Part of a small language model's weights.
Training: a variant of Muon for these matrices, 196M tokens, 11933 steps.
Each number is 500 + 50 x the weight over its row's rms, rounded and kept within 0 to 999. Layers, rows and columns count from 0. Numbers have three digits each. The size before them is the row's rms in percent of the matrix's.

# layer 6 MLP down (transposed), 768x192, rms 0.0926, rows 618-651, columns 0-95
090:458522414527529470579414503470433506566515508516514522511487444522434484464562473457452500512550438527568443449526565455449481499536548506409484497506437603441451520515573386433441432564463560530578477504627508450469445465525555478482512486498558597514399493555523474512492471494486527432
098:533475519515475433484528570485512525566451482434472556499528491518491486425499519546466463480563594550531515510518443545534534391442401401458505477427539471586491526495489539473540542528547592554550561480521599457467446433444464542518484544600545462526484557545589500458489553503483500460
097:432494474533524442412420515527502469509444496508437528456442518468565580497393471510566410597522544509474535443433558549480517492516485531436521605493534522499504485511465465457464549579514482529597513517508553537502507537515490550490464469452511489506396513489496491595498488565423550543
095:546537563401477495543553635503556555571493469541359576496498495383574443549476487463603429529527455443558490516570523500538428559468521502567487536568457483490440463475520474518520498502429439527485481516548497552623515539489458512539491503476476499487542556461520527539496518524533506467
108:533495483471504551553445486443540649524520536476479467478501472510470478530486561460560533508410502469515504465503510473477435533454437455575498514484537462469473486558432382426600520431459504554436572428372489550510489478499463478534544447521472582541486451510513522496447517534453622404
099:539476547511477528458513491434507492500500520513442439430519543546551575606497480572511561527523429558513607463628472532512596447465521473513490490505518476501407513463536505607458510434484419560476514433483536536439472480556468562470511467482466479565475487455577538428547530451536508555
089:384516467512578474500571510462526576469500530524525438512481451529620448472517472511492507561444453539515495508519459406420541438472496568475501477454485395538481510526513539523498466520450564525447535503454506519511548451418550632552598401550538476541526503492495522511433550495423555568
099:488453490437528564508631499496522580466446526480555411579507485418535454493511475531501534387523439566524561586486504435476529478524513465499567481556630551531657376550609541460467510540566533500474544592494536486482539493569597435438421467532468436486544515512491439520458481527503503507
092:494497462491462448512560458533486441528490448467422537520467472510525450430523525584573479504437506502460486545458603402471534471510416442418417504449479546601535482501493500458457556472501506492539608507457439583459513478532533519473491564524557446486533549577431583505567427528452490489
098:633527477459471563590560490506483444575532504465583509511523542439480601443483468478464462573494393485538592464514541553506570452500486531425515493455486552521561532467543494499464531500473480489491505566489479467428581484530473535474438486549547465572546458491488532561444475637536506569
113:555447507458513486458501559453551596460490460491544482517527498569510536442482505478471598422491439471550528506530472499536432501482483551518477460505482497460492387478449492451464491550390448498532549378529468482420501426548451558521500468545511563420449463461479562457550491501489554459
096:478439565554561568452571573492477544558529538551530415538472426487466488530508479379566568509502573425513546501518563518509415519455565506543446515449590535437448493524439500448587596461530493468460516480355549532504682527413525560470582513425580541544475499434453503473511476512542502565
118:547480425433508514516552507580490510437536518473468524603528435465672510501576484499543462465481436579475553504493532445472608519504506538507505496474532437493419412483594443503522519528528511452557486554480549522468432599528406466565483433464480552516585530634449436400520530507449500542
088:517522522560470580471413539465526422486534542479431391496462489557616462523522524544451473477422446544576427435497520511506559435587484437484471486525516534508526555450541535509517452511497478578451618535477522520569443420511497510421466551553535429423518521487416424567492486465526466573
095:453544531462456458520519520455474449479529447461482407502469451515440543424466490452510472449558460500439524502499465489477404345585506555539515475355513456478507404475464426557575532502517511477452471468574495494486481457540424444537497459502507545519413476509411391558466403425449492503
091:425564469484537531499533564505571467497414565549543543491444457454486574503508484513550472510473451472421470505424530499464528564521571474583461475511554497435588564559422483526440462470561588557509480560551472452619517577485486565372556437416490485548534524419560423472498537471459599522
102:571549482525502494528522552413539515517484429608586487589493555431565538586553545497564422505561578451509472507590491493471481497543572558542472553516536532572472483539497470516537551536576478509512553411452446530594544454519454486615549502501453466509471519442538500480548530463533552453
101:506475523542496469439589510484503533490521545599508526527551560510517414564461408485474419509483634546494457516415523476555522511484510522542563523592548629568434498487570437550554563570470487455464438396423524534435493520466545562525504427498519511529544419598543483523466503484446454528
110:456559517511475504564502443468491447462462552446519569443564475511550473399488523446627488463419644500508513464500487526450519552504561515516498501442523466553473466451518444456472513383480464510543538455573460524541581628555496453453529499436409489531518465501476482527489529530486416523
103:549593470474436452489504515598468534519541480572503548483528429444461459390512528563558461508475475479548521494613467479469537456465520529498535489636540546450560530504504535500566554523548642512449572508477469524504548548496480422468462556494481613409491549549570594449537554506534402497
108:541467530477514484497556426514457453555547528525508489541554448570450553470489552596463585512552476492430558499477530438433434585548568477622498510526497555458508527384551495528510502504408496491502536445583527492495437554424468512533552583548485474493529547494471451507506425531533664496
089:516549561464559594503470516454565556482510561425479540445591375537514535536503499515591556446542453457481543538564560423477527513450536519416421467482500432518494475431532446390460519521585497493522480523496470393502457501559479542467460484480484545567472511424560425510556535459458505504
103:512543456525515563507474559533489487539488485508561421496542581558432492547532552443518415525537506540549463505528581545466479568479480552559482473529601530496520501508426553515559546524516479519502479477486529445523491540562468528548464449494542493496442563395533530478415560505529495548
100:522451510437390483460527505443608439397456574499545511561510419472517487439560509429522513500479481543552527522571551486449483439512468508470506457566438454553527431438556521567405432392519520515528477489486484502489449379427452473483548495468519540620567455467524559474562488500557508480
102:440422552459465503470534412505499462500509533509566518501487529669529473461567566541498510472504508553538465521475445524500486592467525565539622574418505480474448467406488489398458506513492466441462466418510526414486423546563493508506552513493519577474506528563477515497473490505545536521
100:481464584461494422567481536508526508414477456461433554573500471552475513539480491438462696522464562484500510501402449521549495431533542545537525529382586580500518548546442515490525579542477486461536423460560506494522407548527469429617466463516486567436560507542565561523470517451526442442
108:421484516440537565539544569483494449519473552528459461514531536411443506471591507466597459450507498448453561467522541425536411438494537484497511502532437505480551522499463508526475444548458423567441423552477459540467489483439588515555494422574491440534485425458469431555538510476496506505
098:518519522495533485518509517469559532512429501510507481484483486560496420459488448465530453516454488389475425473560463539467430449506474439483441471412529481500479571556396580442478581467508569433512543537427440334517529459401401471463457466455459477489422534504492477481460447472459467421
098:510500393470547413540541469581457547552479435514546531512598504563567534418448483457468522446534569478373421425453503559392508488505487594554547567457551541481521520539392517430483421471547508492490495526526433544482581456492458504545488521565490492461443475472540589482502514388487430480
105:506521552472446577478535459520498425524537526511446552482472510568459510421416545481481520479592561554437571421548474423515451459507481471536522481495542458496468460567385366495474534544533520463478543479489457465519623529623611472489547437494472443516463429475585455529481471504554552523
088:384509566389530488503498475409489482542607552445547458460530515455467537586480481511499506520485402518595515471481460482554469403454521498474590397587563497468499501391520448585500568464526543510536442514443540503537555506395489558564510419491543566492469490466458466486570495540439589522
102:527489456483596459577455503504481527474467583532446487508563500470547465527585558513483519536528503520442362474465484540507575544471489412522529506537463469452487503529495460458507522469437486539512567479554551492478511470455465469553506554494550460381482594510507592445478530476504532523
111:506573525574476475610480434641465465534570487413504470474548600551504520509530520523437531575612524536550446446485557523502484492454566528442546558512512422514532603494512472443519505493527568527498456572508461603485413447537399442524555471479482515468453465467484447565519484529482497507
102:557434544405520464462446561507502443389498543541479436470486441504395527575586529517495416463514485457517389523462414495588503454522476592477440483513461564556547568529540537394541529535429522550443540469542510475477537548435513478461478541543406527530571465567442483481523561599593450456
# layer 6 MLP up, 768x192, rms 0.183, rows 619-652, columns 0-95
083:469436581504488506544449463514436609536478525526532476534518485487473550535545474530436589484587513555560485508534497461513476524504570456463504432558553490496472459458522462533461394529536544491422402574487540470554512517423552411420462469571489539513466393506535494513439475577464615437
103:592544487546426548511515511502522400553530523354476477524425512396494518550557476557508500542528494558563465484510556610505464560393498426487424536458543494558502548553492427455433457549453560445533403527422523466504511546543486446561428477495534503591540581466532529481557494441565475509
109:418504584538487573406462505435490558579528520470485438435479524525516572568541429458561471557551564512545564512495528462517557496545522481509519534535514554406583527494434561448509524541494545478403452594488565507438619552426541491555541486516514508491531565487523422591534495388536539521
105:537445507640517507543518593487529462450562414526572462603573523479481594483392510585497510390496483508390558501558494580525456517527438428508555455460433516505472514620480514516451464456497500564454515514491546579474580597426521552485493471453507480497512539348580483468500522574525468471
086:444506428495549491539530477468471453532438480419518542642474475438461533389482514443479562503437546482513492598477412453495394549484514578511509529448503532411560490634482481495511506545538507380514582500485501453467406502492603469517491582439533586529399484521545467421435553482573449498
100:539525515480396518462515585477533590444476539489403479570410508433584516474467471505586449526498497505508534482526510507516502574479439434502460486558475497496544490531502432466508403493511547485503535528418464543536569554429555506388498477511532535501602499458410403555490555471436413548
111:560537520436478404451519534584564519460468497452531547526495513518472442507564415555402537409563489581477554515593445509510442577519526446564455512487494555457549564533457557546391428529525554468557488615478553476401529520544526498503534455466508482513561520513444474492419544528490567556
106:614443521563562401527487513477470580511497490643465499486422467498521496557550477480544489414521439468544514524461510519481584530461503479493457486418469519505471441545526456467449389607525430584523512507441561398509533470625447451561444473512469543537545557441475570407527470547544473476
097:443500484532447506503500458530486568468556476562455510403620457535523452547504629501444413448487497513452552482501419479584499479486482479506474538470475487476466586445494504540510519560539570523502524500495551524618399515507523544509440467440493616517539463550507422435476545497400447453
112:520454567545446523483549510483407586458475431533462513575483532544498530422496515475495442523490449491593495556560471494508452495482422588505485517526450510438478532471431515471487496492455507449407556554425541485474549528526533559489466396467419604467524490541591492500524545570564526452
097:444374551515528489462497456525527445485492409494530487498439564494442493521421442440564413528476504501527585502443491552559427429504479526529453444431386448522518520498506527487409557477475546388354467491418481500474555541534489532613462497457538562533519487455469554549467522477479411520
112:578465541533557573415549454499529458476499470449465512555491469463515480628464448592467432472510465544449536570481565423546514500473497582458481462496492490542596501439492569380567547467499463502480492462485532491400481552496480434503553427392500591598486573573469525493556492459485551565
095:520446533482555447503485459485502472494510491569497578439548479529505552484556499481480365541564458510455477437456488456554532469530513491564561594492525466510517567573500507440535466582471477558428452546536480480414587510553470496565551503473536520477514524534430458508491532601560429517
102:449544472495502511541455484452422487433443520580500458491391458392428568466516419474509551524461526481468533474486574583466552462503478505602491520512511470449530499579525588520561551578499554522444587493482545560377537520537550446463490484466473456577444483602494484596574486498501474488
094:489547469438529512510459481439494568482461398570429486423529447506487502554547498436518626522544516407457482409442574545525480587535458468564525438554538413433577512548528547495452517416557426522376536504464479487451472442531518476496562550461552559464422539524535482506622506584539454494
098:595470583448488552537481435467551536545484475585490501540433514470440461508530537573497543380572534491543495549457507501504601537569543401510486377496452512526457525524604506557504521485381479488499477444475559491583468497484509395485427421552502480512410459485449496373553512513508508406
096:502507500388492524549496381470488569487513499469505550527521488568509473466506575539453520517510455440536621468523502492473437438479484430448492392514516475523500483480501493531574453491587537521460522484604555404444543477526498561573493523439566468523580558474422464439467525430455428533
109:577464515544412493572559489465561542494476440472549520548450509434479510578502569576495510446447502567582506484477504470509509496453502556522453545522506527559441411534531597528442507461460532527603522478376575554630433524551479476515496500494544524552564514516563572503533534528574514508
098:488392413592483550519478484486412465468451406617510525427540486508572526476494524535457477422583476543443666439451515540472489478488522509457584569540521465498521462534512558491573502601523565541454508546470485582438499495449523525515558483460535480491477516444507445527465562466504510465
106:565526515514572546545460548382448520499554568441509524504407443476524469451440485542461494510631560524496508560593517478520446511574527575570477494543510510471474538501557489524455489498536516553474468465490531438626505524393469449461529405471572489525502607418501488552535529503540463502
095:476552462410517416491434519543610521525576502512506408443476535517464453557551568484553497509388504480579558449575432469546488508577458521464441421539559525466524493527410474494486510577556567582463480568552497536499488496471527481471458529511498500415457469501505566640471476407491470467
098:559498531535483449536486517499430505426476528518449496556438466503429459529533557477421489474508584516431556547409425418543404613471566485481521525540551468451476490553534560427492468546472516494474476492473510513467575478485471493500500587471543503512580470606489556472497563448502512498
099:467506408525541522461554500427514415578504570464419461469551451457409494531485421521423534476463516532567478499543577518518557534568551456560533498489500526416477496445488486592504533480413433465513566481481553425444510527541506464479453564534560630462477391456465560472474573492512473553
104:362506483463486506560504434470495428463604464533386567499551487531496538488533568514506518456653448594475555511462489481558535432483526528561566563557456477510487481555489348441509466559469573547498452530426504456651417459497448556516559408510554458491481463482506501507502475532483537425
095:478494533496545509496492500562501492458520517520524499449532617463490468525450425552514573487530485503525557547497498495454484524528457447557362542521470544510523502559441396582460546539474549547559403436499538551455549555515532554574568561521539479443569463521505489567596492524452436579
106:494483577417547430548515488392444587526498435553459585529398500433489567380555531491452619457541424481482520479575487591561526509422525505518548525459527448514470507596505536492493445510413497590473416502404485507455510583506549438500507524418505551477488478559548394472507496457501528456
103:561523408485383517491511462404439445419540391530510533522533498524486506509471500484488449518479470367490564419487558559544482528494464488480507498489425500592537497532534467493470455441445459391456527527468542555490555495465506522571546524423410563515476466573472541504402520473493434454
088:554525553511504527505496570592552570470514487486527508489408597494454483466568467477491510480481374492500465501599448572444570464529474456449489511554451502432546442558582478586506506540460571491528513644493524473581520498520545418471520536540536477557466547490555587396405473454502448489
101:447398548549426444521462543487446515548480450476543480502493476572547533460436405523433529444402516550645553447464506467532526463425524548531480472570511482527566476501502478475494443516672498459399574487496476430523563554459549425424514588483474484470546477424550510531506577440599487633
095:481422515465558424555442501420424507550550522542499516461490501502477592508494508511527479581549518479555502464401435591502515466457518430511399491491462583506556450456449532490403483451524544502545463584587423405463458479492513474519526438450545396482491440362518524451520542511538505502
109:452518460518480485452448578515430557486475501453498526558510461481598498548601519517600562505469527445550499456484513509515508569503496395486497493486526502462464504540523437519517530526488438457418501573428517397546517499545477470487515534515571531376432530444526553594478484444533498590
094:481602483501528506555551526543455455562425555523551557505508502483463464485560536536420446563554501527513538489414549455523549470455487520407556440602476539529441544525496581383531471444434488431410417534462490603471491540539475514518530492434423541484541511565405536509555478518536486528
101:482416478467456454492520564402483472478498420398435536521543512513509443495536448521569486568424531596605460437537459496439523442557507499594555502489483457443566369454493414579470489463562535588533485435482513482464452517496466569614437472474451544472514545557554430540513561489554464576
106:500461468381465539536501453483477388530471479509508461467557515414505472467542588509505393512496417520471510527457589519530480555470600471457484513498542505416478546501596589534529591521451496450494465518476578567382481576563574574465521568475401514534637490460513530455456546501508534596